config = dict(
    hidden_size=160,
    head_dim=32,
    rope_theta=10000.0,
    tie_word_embeddings=False,
    init='uniform',
    optimizer='muon_variant',
    beta1=0.95,
    lr_head=0.00779,
    max_grad_norm=1.0,
    decay_fraction=0.727,
    max_steps=5103,
)
Each number is 500 + 25 x the weight over its row's rms, rounded and kept within 0 to 999. Layers, rows and columns count from 0. Numbers have three digits each. The size before them is the row's rms in percent of the matrix's.

# down: layer 5 MLP down (transposed), 320x160, rms 0.245, rows 197-319, columns 0-39
# up: layer 5 MLP up, 320x160, rms 0.21, rows 198-319, columns 0-39
down197 107:493510521482484475494550458507512517474475476501464464520506475478531517481499511491550502467521501474530487500505535522
up198 090:512490453462518467540498515492510507488487571495521524524511496510512524526492484508517500520499503534479512544479511471
down198 086:530511524471499470479429505487465470490474460483480480469532487499483539494527499471546510498487495463482492487506523485
up199 094:504473473510553473493505470496538493480517533499490457497483515484512531511526451520467488538511494493496524491509510499
down199 087:480478514502473493550496509492497518517487471498503519470497495511466492441496527511489465503482527536478485508469495509
up200 105:559505512501495483471506495463491509486459507481504501514541525482476515480495475511520487514482520543501487447495499501
down200 101:493478508484491509497506514487532520499496483538462535454523514538495389461489485484477481500504514521504499524518524505
up201 096:508457487526502532500459493492499549531508472487463480459510500492471509504499492513482522488534524532479447518531507507
down201 106:479509515463557548514496508499476495518491439526517525508456480483523492495515551515490541476510471520536502511511490508
up202 113:510466500495475493484490504525490467466538493508514463515479499497505573517497552483524501534519489499479502499504529469
down202 112:505519512489487525517498487482468486487520480479490493518487513537514480488497523492550454469464526505463511514482480496
up203 103:467484466501521512527496483478522491513485481476542481486524525509513491494540479501453489505514468518498480514439481477
down203 106:499524554524501457525522515515502528487486501516502476514514500488501601480460464493513502474558505490461485527508520517
up204 101:507517476585509483525505480528483498532512507478464478506490476492497502560519503524507498477516501568474472501457504508
down204 085:491495448438515501488522477498490491479530526501518490544519491502523466454508485512471493485511489497490513512458481493
up205 109:517485505493467510520460465516509544461518508510492538522467550528534514465503511501479520486468503506507534498526482540
down205 115:491539534492479502527472464506495533483482446534527500457532518531489518493514461502459504490516492548511530509507536531
up206 100:509485492503494510507500464545536472526495498478457487509509525527518492459473517546519529465493506466520515510499494522
down206 098:512505521482497446488516476498514500492526512478485489480436420509486502525503491498505485480503532525487506536492532537
up207 113:505509493529517515486495541555496524486492524497509522495460504537498477490502492490481516478516479522527467456474489481
down207 116:511474520531512516502529517476499483517480478505515484494471473455472409535546505514480538496527491508476454468496522478
up208 087:495509479505498460458517487490508482549487490438464498506504519511499515515514511534480468517480479528517459536500496510
down208 080:479550542453458512520529505550524570491536521510475532483474487512484456502547505495500454467482476484496558537505475510
up209 099:511515510562483525554482506475462511511496530494499533509516489487513483464456510532530505430490466535524429521481517488
down209 103:475488555439469491536494505463485513560497508487512468485513527488467527522495515483505511492499558511523469527550490495
up210 102:527478520514499478525486537515495538483522501495488508478466496528474560507490512447499503459523512501500484481479484468
down210 103:505532484484494492457528496500531532525468463483521511514509534536540494473525561527537521489460474467504536496499490495
up211 094:507470515516440517493501515468499515521482517479497515484547526452528542520493498462497501473513472471530502453507562490
down211 091:516511495487445492485522504519489495512469480496528444518503523510487466520525524520538502543490448478520489533504495489
up212 106:490449482489462542498473508519487503501479528491465497473490482491468456519449498518538504485510512534499507475481495480
down212 093:495477512521481527514498475497511471497504528460488508494496498486481350516521490500526522478452509494471511510486468483
up213 094:522494510525471458539540514505517461512516510507510460494506479488481515536493509499535510534494496537459470499516494479
down213 095:553553477517490501535510492502494486534483524466449487516521506500518438505500508485545503497463517468509442531472483475
up214 099:508507461481498517503477503476482516471503477477514482506477517461471539474543474470511482527555488502507484519545522511
down214 102:491482513479503526515469478521502491522508505487478460488502484519565520503480495504501510498469495487537537461484492498
up215 101:455462506543469487513476521492547484491510506466508511478498521485475505509491485496485514503526522468528486486504531552
down215 102:564523464472482499527495516497522482530487466540476481509537465494506476524481485510480526495513508496489488486520446461
up216 096:475489435476515541514507526473518511493513528478523500531469501496519493478542470479530520505464471492507521480540489442
down216 103:481493463473519498533519478478510453541532517433503491516548477522493475494481447539537481495472487469488514518510502499
up217 089:510478474543491500516450453498540501512502508488497513470552523445514499520498521477503523495458510491532479477519490494
down217 090:504532485486499466523528491461576521494475493520483532499505555554535436482498443571526493505472535487482474523483468524
up218 099:550432454508490525452511498523470493457523511510483518494480509511468490481493484484468519488510484532473498489512474517
down218 092:493500524496516483500475466527504531497490499508519509500524484521542425521487514506522510522472504502487491555519504462
up219 092:528523482501510536509475495485527510531504508469511499475478501505484545452504525510494486468486471517510526526502498468
down219 090:488484514483500483526497476547461451515500505525466445481519521490493544488471511522532502515482529443515505519487484522
up220 107:524515472487498535524458497540523494503493520508510539535491497533472460518501404516514506501432506535523499521477483487
down220 098:525507472524492483487495510484524497509510511540487553483475522507488492521495481465434541442493511526514490451522447483
up221 097:485460498522441496498509477534487508522474480546506498480510519501527499515526529541486475503487476568478529464486535494
down221 096:526515491505513457490481495524498496488520524500562489483493535484493478461506544509536544531470529506510484506469477528
up222 095:477501506485572473498505551516503537495527525514510482493486513475531489487508472489514491513503451505520491472523471511
down222 091:523466494487476524481539451523510496505467501539484471464538488502468514545498498467476545486544470482525490517505502455
up223 108:515495486529492510477488508455497529494458479481473494490488519516498498496482518492526507494470473470515528484542475506
down223 111:514500563467481505489516497467556469499484567509507510501514454445519475476514466501508466489550521529496489510474492473
up224 087:515460499519479496500476471465519524510433496492495428514463523539518525508516489471455522490456514513491507530555509498
down224 087:532492533470496487508497502463501506466497499484511525510462522489462598488476498448493496469534519500485517452503515503
up225 099:470504519532449514530447496495518526454510502461528474526498526518493585518522488512439511538527463489493528477486464507
down225 097:484515518485490480468511500525531546560502482477477499519495501469459543520493526510470485497485465466496482470514444541
up226 099:518457468485534511492531473544511534521506501480519503537509487473534489475555494530506495472491493487529489509473498480
down226 104:550496502483498480473490574483534487522487486482515480518463501497524551502452480512479517475512498527509496467523494501
up227 098:536508472501493504551450468485535541485479495526487481478502544485490514518499509480503492482513498536479507478474469470
down227 098:524502476493492534493485545482477471534498527497541507488548457478532532501474438529484526504488518508477488493519472466
up228 099:548518531533542507521449536502507499491519528493500517462509475530486506480501474520522505484493510477490510479494530514
down228 099:492522493502478505506491513485531480505487517489513481489516533506528518464478539502506472504473539482535502499475486514
up229 094:540555473539535515517508548530464481511476578487472482504510533504504464495492438477501496467519510501525500511480521519
down229 093:470507513480495498458501527458524508510516477522533536506502503445509477526512506496473439528466502490548519496497512444
up230 093:498526475505495526494525464490537483467551538424479500520480526514450505452533536475479495523506517485470503475506504465
down230 094:545486483455480483533489535506484455542507469518534497536482512514526519472461488522541530530420534516472529504506468476
up231 100:529470464528464600470532522508503504540484524493465483483533505513490497526509537495522519517513494506512450524485515496
down231 089:471515501511484508448480482463530512481453502541474523478522516495498499498486536459531497438492519529523495486489517515
up232 108:500510501531524534514524482535497539534514541481473484531462543511477531515515497512478458473523513553484527491492503487
down232 106:499489461494505494501520513534484502495509470510468541475499528471508580457492503482528479499495499512510517498494494480
up233 095:435482471541473502474504490496494475516518532490536505530523468520500488500462514536527481530511438528497505520472501512
down233 100:526486483460485530492451522467507482525507483517488525518513504491484479526541546510494493506544500509546515539514497495
up234 096:477504466511518505485475498480487477502514521486504535516470498527467472470497478499483482516518473472493492487592515524
down234 098:453502492520508505476520480559508494518468450467485496482491481488519515490469495515534513453519479512468530520501507483
up235 086:523516488539486504467534492471474491469517565502479525512490517512476492511445483531516512493486498467511506502492523474
down235 084:520507495478493468479487534509545495516493440494500499461474469503506536491529469481507497506513521476529517484514497509
up236 107:464477525478498500553473517548485486516465496484497459528475473479473460517511482474508505463503460511498502487498513506
down236 110:463485479489509513470488494541505474491431508495528497527510506501484488519498498509507504542508498544490471529479519529
up237 095:539501520516534450471524538513454483496509486540451466512518532459445523530519488473521454464483503490497488506506482504
down237 100:488496509509493510491510506513530516482480525516497476464474498512485518538465501536463503491503530541533553520480526507
up238 105:527457505463502516453479473483520516492515504477517506500476518512509531498484496478534542464532508511518505482493528529
down238 102:520443468560482502482496492506509481470507537493488483480475465474517562526468517487472483513480472521496505515532488469
up239 095:479502513506505504516494518557497491516481476517497474503502532495507541481473508532529464519472487492489469497528462492
down239 095:516482476511503471488555498482522509566531515491519518516501446513527479542509453531541499538508526483523484525487499483
up240 200:488462463540476525466495505507512497527526518488500483520477504505492459486507468519508520520458500500497503492504532479
down240 122:493487505521491502487475491492522493522512500491504478510475510496486405505488484492521524503490506518491502515502536478
up241 102:529505518516482517481474536510531514495509527473502522491466549499467505504510504494457507431497478534515529467487539536
down241 105:538470537493512483523550477485523485497526511503537522469518519472540509512494492532474486506480493526492506493512526489
up242 113:463527483505488477501489476521444508477500465498510461512502530523515479527464494443474503518533522491487479499504485510
down242 113:490541507470527504463489506497451479509481498526457494463504489484465472463505523508486537489497509468522514518507509449
up243 097:532525494518506538495498497499502505527489476514458453495545464489459523494498500499521498517480502535536489476513500517
down243 099:510485466465469476510506533516520509494508552476507504519522510477496518562488529502502499516511491529501493496459494490
up244 094:444505515486510472488488473526485514440484532474471496511464506500444464525471501503532496481482543500519523533491527485
down244 093:487498491446509498470510527436474493507513479540497483490490483466486489497517504533471530529507493493519544467526521445
up245 105:550466521488499528536498456480552498459507505516434500480535477497510532476493519476533476505458506510480508526486507483
down245 107:501464513472469515502470517480486458481484503504512521479488501468491541520514501524501506523487544548474470545512520559
up246 095:536511472529439525500517509490511477514521514474454469463480506475509465526531480493535514526526464485522517474490533501
down246 073:466486511493537510504519449500492498479521507534434490488541470504512462505503500551474537533475511521496510535473501478
up247 111:535502495482509551447469510492521509516473493493479502531506475459506597457494498491484520496531462539489512492474499526
down247 112:505524492498505499455480468452520503462532490472504529504505464474528535498474480473482504504516525514465464501555486496
up248 093:546469492500505489491509487476473509498481518511564525507513546498489489532503506510477496501522499483478484459487490430
down248 089:501515501511485511507509527543488507498501466476538503488485513498492471446482493497487482509474502485526560503499543523
up249 085:534501515475509509522555530472508497476496487523535452508462497515499481540474473534514491505552518524501467515497489446
down249 091:509488485492458508499480452486451509503477491503517531465522498515503504488558544508510511492496507480502512497556512512
up250 103:526497488507493545534466499500541510498516564465465502498490534517513524474511468461483500451524473502525495506489481445
down250 104:507483495517499532490474554474508528475461527502491512496490463486538590502419516495464489482506500503510477534518520483
up251 104:479434518518532510493494515483513507509507503500454458484462498472449496494494482484484511474472487508477474494512529527
down251 113:511470507495473514504506483508532503512503523458518487506528500449499459478494498504522424487470464495537525472497544506
up252 077:478457509477509515502496495489505495553504536457510478499555536516537469500467525460498464486516492480523509460484522545
down252 073:523540479497508528491545537488499533482496467539520518501436512538468532469520465512476501480489500481535533552490483544
up253 089:480504485548519475508538503510524507446506514527484454471538498501505485434463485468486501512536488478498460520481500533
down253 086:506519528490502518519429529461492470510482455456489508504503500516475492517564496512492512480458537513476470520507495500
up254 105:486477525526512473533507517540491503525505532443490478527473509508552491511502483504469523517477493471511481470485516507
down254 106:517499485494472512483528446481492482488525501506520438478531529513541531488489510499520476501489505509492475496508514521
up255 099:464523529476544465503470533504489519492481509454505507485488507500475457488493504484498482489487490517478489503454514515
down255 100:498493505510497503466540515533490467498504498499482505473476459511515439532509496463503464477505506554528491507509518511
up256 097:488491499502517507480449521458518519507514482471513470469505513488510493478447499474479491493487496512521518535495483484
down256 101:495525493481510487521532518508494537467505493483498495533512497551524480499475513456520522534488508492474504454467503499
up257 100:519523505490478486498506484487495516530525456514488516504473499526416504492514504460484494477478481483555492474480479542
down257 091:509510526506530488518485467481503508465488483513464484497484505474493530459493523525493510526491537514521514509491537496
up258 091:506498459520507482491498480478528485472528503542501491518504490508479460482517425489489517463508485525501533460541507534
down258 082:458516541531497516470491500542517504506499470551495537450541518458484489519454513502486513502497470481516473526477499494
up259 125:467487498542479458530487508478545533493503501468492514523538488510493471502510510500516490443488527521485448514503496498
down259 125:481514521469496512496511470509483489539528487527500503532532466503511503445508569481503547506536521481483500505520518512
up260 090:506519464488508508501478513550558476468467493468483471487484482521443503442488515517487528508509489520507514502517504540
down260 089:536459496467479516536517488438503515546456457525537509508497531520545484525527521518462461497477513516481528488509467501
up261 101:524493503469490491496521478496531485527526498527516487474506464512514474507501467537498477484478487478517483489519514526
down261 089:498440492519475485547556526510468526488513478474522540501524511489493497475521565476498507469502532464512470475483511519
up262 092:485471561488514502517498495509476488482496505461445499483492503458467491504532465510480466471499530491504501523495492505
down262 103:515450511511510490478491484467483450479521478528527518530552486465480483514522510521504535509469492490522466523477501482
up263 087:542484477506515505489433491499524497508450524503526474517519506501514503487511493521504521547473475494522482514500510467
down263 082:493508501507529446437510532452537522500527503490449507518515489510484507511520480476473485462520502564489536523465495536
up264 106:501486478529483505455492475506506517542489508465471461492499501475480478524500488520481506538461455483465499528481485484
down264 091:495490506508475525470481498538514514500497507525502503495488504479528439476496480477516530524490519521482488501456492511
up265 111:520471503511505467488488521510536455494548485487510510490506499456481504534465529496498521504482507494521508464558523495
down265 109:498511483504528462486513440513517531475476440512503504474509491474490509535508504541542518517496499515508490531488473465
up266 094:502526522491542486456538541472503517503513542496503451498490519491486518482488524455482490504524477471495486486502533440
down266 094:486540482488450488498519501545472540552514529468509537483502492467505489477481483536482516510499508538476484496450495533
up267 118:478465461514487531485527469508511474499538495510460458493485499538475494543515463528465463542481529482498493451508507566
down267 128:491473503473501481501497496482538475532538499529525490482507478508521523528471485503462458496476546500476478484544513513
up268 104:501485488538506495513486455508516513446458513525538492520514497495481472480484497478465479486492491542480484501519489479
down268 111:493501488497440485505508497481507541496500459457507482517498490495487558541464464503512466468506492488498532452482508506
up269 105:499518496511529489560499481458541474521502528504522486515511515498505498479489484474469464471488510477487548493497535510
down269 103:481518462523517510500505480572535542501466505495484506489505510501466450510472491500547492512466495529538461497513491545
up270 096:466488514577496512498507469479457510534493468488489492461474514498540504478538503500526478478486534507531456492482476473
down270 097:489508467489482492482513523433532491499519496471467485532523508509522518480493530514505493493487542479492476490480474529
up271 098:501472502454505526470524510455549499495481517452519523490487500461467479519490506489447523497496493478500452492461535436
down271 097:513513471496500494544541489444541499507498526463481486524499541481503500501491509512509514517482509476527456499507468497
up272 090:493517509484494521507542507487523489465523532498470502549472465471495503503505494488434521551505431496488453535489541491
down272 085:497533523526483504522504517456486518507482471467498506483478516547488445467494520479488448497557542521518539488479490530
up273 093:528487474508500508468493502534522457482568504516495468492517482511496492515493493478501525469486473523514411520480506508
down273 088:466514482485516516550536447502504492493520512470497519484493458484547439518516472470523514476518508508484526474501499485
up274 106:509461489508563488519492506459474464494510506511488500496507498518477526439478488517501481472474529534506471549472501460
down274 108:558521464491470506496536525525503471486465509509512497520512488488528488500502523476493525531482497485521464469493507504
up275 104:538513506509492568479488492558488488494485459490520499471495507505505470481445470454499459477435506504528458455499498471
down275 096:486471543507488504531512479477506500470497475522500485532500501443514504518477467550540521532503480522482500539533497460
up276 097:524479458503523524521471497506518539506549521521492506499487464499490470459460466520516517492532541514530470500544464452
down276 097:524537488538468517504471519491508522508472466559511502495524534464460473513544533496477497495463543568497495465489486509
up277 082:472507520531502527498480522497485474528475534476496514537497537527486528499514445476482504463499447531484413515524487506
down277 078:518519467473520477509498520504514501493527453485481505475488462486540496507472507526514492498497511490549507486486501514
up278 096:533442502503507500526446492473497496508520522491456492511499505479534558525542524518466478480452487545548499525523497484
down278 095:492498463489541474489510479481518463513493460458562528471489490500480476474490477506483449506488498505512496487495493493
up279 105:498502482496504502493506515512470504495489525508511477500475527463528488469495485529496470521458518515453551517527514465
down279 105:519496498453526523504521497461487495517524518504485507473489487502473486535521506499533522512480503495436516495499482475
up280 100:511421478514545480458454518420521495477439526501523508526509481491471521486494521516493471508511492516528536495490503500
down280 106:525503504498520430528493474498486484531491455472524492472496502461478521465476462509484531440498489544474483500520497483
up281 098:520489563518505465474487490527509483514446506489491490501501495510530483541490546507466472485450475498496511515484542571
down281 101:464496507456518471493466509508465472481489515467483499479521506538492497520507480524470512530538541512482486505570517520
up282 082:518482494554512490469494486510493461462483506529462484530549525463504521481530488478514474555487502498515449470543501489
down282 085:531538475463468550535507547531462496514512475459557536508494506540478546503468497474509544490521506516481516490461507492
up283 093:510464495500489507551481458488490503541512460536528500497493523512534555518513507511502536538469516520519504469552553459
down283 095:491495496514514494460495481536482514505461517450468496535513479504518456484480520473531506532529521550524478551497493502
up284 110:490456471571513505528461513526504452518497484501520504516506481482509502471500527505475509542490531476462462525512514518
down284 123:480458526527533475494477516532492482521473520503547458521505511466507556489541515522461487522467527565533485537484528491
up285 097:468509455513538496529501503543468454494530536431494478493513522521497513482540475488507467493465506500512439511488510463
down285 103:482479494484510470492489514509494517507487472529482480525502444518506503463516493511525472520541495447517526497506503519
up286 109:487500510489501462542570474540552513514513470511522513495525524520475534467492472512461486522543447530509527449492500477
down286 118:501537496469481487526493477492465488478474479473521528448477513534505547518565495505494485486421490491498507444482544478
up287 109:450532459503512496475547528508517508527483494483521482494485487501526498496516510511505497481522492521494506501521531513
down287 115:514508495497448424469467492464528486508514513506529491506482503496469546496542577503490508559517499523492535440490549503
up288 097:510504487532486482451454489530481507502453507496499556483509484496503473496465512454481496489512479526514501493497523463
down288 102:488487480511566480522476495502507480525505539540497473516483540506486464457503509504524511517460477490519488479521495479
up289 102:507504524502477534561507559488495492495486500472482498480499476461528494513497476489469495492491542466446491462490540527
down289 108:462505519501494487513503477502526497483497460505488491529487500484536501507438496483505535478517546478516477468477475510
up290 092:520455505505517476493491447518506443510555500513448511456473484497519514504510487547503476490487491548528490453540483476
down290 092:510512518541514531486512472505493517513507460490484494510523480512478490507485516457480544491494534456470538538508512517
up291 106:500510548495517537506536459520499510487518515467518487477517459547509482455496517467509477474514495471507525442505520522
down291 100:527516509505497498539486510456522550484476486463498552518519475487501544520461484495518526501476500482529461504539493473
up292 106:515491489504502491506486492472522508512511491453473511508527500476500527481487514560515512461486511483520497485505522459
down292 104:499477517513500539478516520465504480506514490501520550473489491505476563524485500464506457476498524491541469446485518482
up293 099:572501454517493477496492499496505461480562535477483439530536520531501463463456527512510523521458537469503485499468506477
down293 069:476474516521480523473501517472531493493481509541509503479467485488507364516503475505528486515580479508483522487539491527
up294 103:479511476497443491513527500520485468513493512477523486526468495457484506474523520488518454490473523504507478492455535513
down294 105:491506545474462504498489506497457484530474523511468544489485512521479555511481474494436491500481491561494518520489524467
up295 086:495517488518512514530540502502483490517441568509537476476545509501512482503491445551498527486427481509508490505476491491
down295 081:503495520469494512557485518502521509480479463479500465492505482485480435518526483483502524515537461483485538521541533527
up296 103:508480469507500526496480522498463450519480482490460466511480496526533506475488549506510478518472466518531482475502479460
down296 100:494544488468550474511489492516513476531511460481504502499531539493501512470541494530490518522483505511491520538528486489
up297 089:436504505473529451520495531501535495550478516463494486541526505499475446476486456518489526520447472453486437502501504491
down297 093:494524498508508478531520492531513502496489481489537500506489513489470563502473496485465469470493500512467494546467532541
up298 088:468497534551494480528519460490474513457499476500508489529508572509467483505515480550512522509490530515490502525526490495
down298 081:475495441476501525470546529526475534528506534518505478499517467508546460481503513483493511495498499493515482528475531500
up299 088:511502467505459524469502492557453514503504505475481501485534546515526487543523484516478507524489493509547494490558514536
down299 090:478476493526511478481520531488521489512491520474446514547526488513485492487490500515477501518456480524527514458467486520
up300 092:514499473513499493520504502503493499519487482509549509472468482510507492501491509532549524528493500518507472512454555491
down300 086:512510518514547512478519471494519521472536504516521505476506517511531442510520510499527510502568488477496514522520452534
up301 098:454495463505510534513508484518473496526485509460497488518500529513482490499500522516507454478497470479512492459475531555
down301 100:515503483469495487545485468444515495484488522512481495552546460494508533527478500500533548512517522486510513497489490507
up302 099:516486548542521482449526507509528498499486517535487502504486518450488475514518474492527533492516516478461537482542504456
down302 094:549531505499481490509491532459485499476515508494503472503529510475501483504509497519467527551473519557511509483458552511
up303 106:533478503527477557474502496481482476514455501520500516479489483492506502469480515489505481497494459448506499514494494520
down303 116:503485542486514508508465518526468529492490539471518492519512481468511496478496526538506510510471497525495594536455441475
up304 115:496456459486493524503438521471499544473530538508508475470496516512481470421524502502516543545519495473526481469549507492
down304 130:485502538474495518510469460431536460482509531490504509538475489478477449437532492495517473525499496505540514472516478497
up305 091:530501483547568508546486501515494465509535516464534479516503500475491506513496481475525495516464480451545520510493514537
down305 085:540487491494485513499474492465501538498440475481494554482461515507451516488498526510486495454484502543499503468492473511
up306 104:486501494506471510482475503477489485502468452471507510501490521518504498523524465462477523506485516453502497499530529518
down306 103:484514497529535512493486494487472565487545493504562513440496526501477510462479482514503536487501485495513497502521482488
up307 093:552496472499507500464509498517509495516494470513470507505491544458495491478461549486504489518522482527525481447475529507
down307 101:465531535504505532507503483532528506521488492518497490536520473481501470504484505476532515508468470507484517524504482437
up308 096:474482495500547554514518515535518504503506526491476472548468487442525518461525490496513511481524518509486520535484454524
down308 096:508534482505475502522530530520533502461489511492488490484520455507475492517465483507570482518487488470521453522508503491
up309 104:522507494508514500504476538503493499526463474542480483503502551527473453512478530467495475426482509483492471474504508539
down309 107:534509530488470512521483483474510541502460484494516490460452503487516443501499510489469534489522506504501507501486508552
up310 111:531515491528501511463510532535470550486447521459515501494510502506494483489535487534524507489467519480454522473447497534
down310 119:550495496510522527506492501494462484504489475492491508469470506479539539475531478471535516510512487552491503471525513495
up311 094:513491478475541518463519485474487470474530489456481493517496464492512469493488475501465477496519511530478541513466512519
down311 104:472499428481510478513481528510501488473503497476452536480487529549512558531512533478499501459501485494531492485499486486
up312 104:459474482502470510522511488490510508509517517475525451530498488482472482492436527484527515466487472513499515501498518521
down312 105:510486506492469459448423494476503494491486506504464518500482494487495459530502540486493471522520551542525476484529526504
up313 093:555482492484476478476488527488540467503520506479507517527483475519483482491426522517523465520487509490514493508541532496
down313 092:514514537523506497492487508486498478506540492537477526469499494488525452510497496493518488458480486537547485454509474491
up314 104:499476500486444509519536475557500495472486469474484491514482498437532467471510492513511504480501510519527533524525497465
down314 103:497526537472481477462492506501535518484506523491497511524479486499527505525496508506439522446527492503527500495469499447
up315 093:510463522485521504495448464535493478536517513508520511507493503496517534537480464511517473462529545501479507477540494487
down315 090:501533507497494495517510561490513522516481482473512498557505512498508490512487530447514501476505502500510547494436457477
up316 085:510469484563484533550450453530493487498465488504506486532557471477487526514533464568455498492483510488542531488500481499
down316 086:520546463490481481466533503486498533465514508523499474492435522531488498481485507519504504521503490498458503512502503489
up317 104:506490490488505523501532492524511500483533548519503490481474466466518541494486468478482523507502504522504543489496540495
down317 100:506490521540501550468537532510488525520483476526486501495526516507469470539473519473471480516494488453496533502505495488
up318 084:518515507519466498521483512521434528491527488497472471472496504470478479528521541503489536503472485500537486518488501499
down318 080:480496486477480495477493515494539498505497488485514574521474464508479530469508475516485476496475518504500512514483538526
up319 102:525525472507537483453487505452477501478500477476494508502532539511502489505501463534535464526489501471484521463488511476
down319 104:527528535480525489498503460490494518535512493480497510493498509507538418481508452527505538501491496472492487452501511541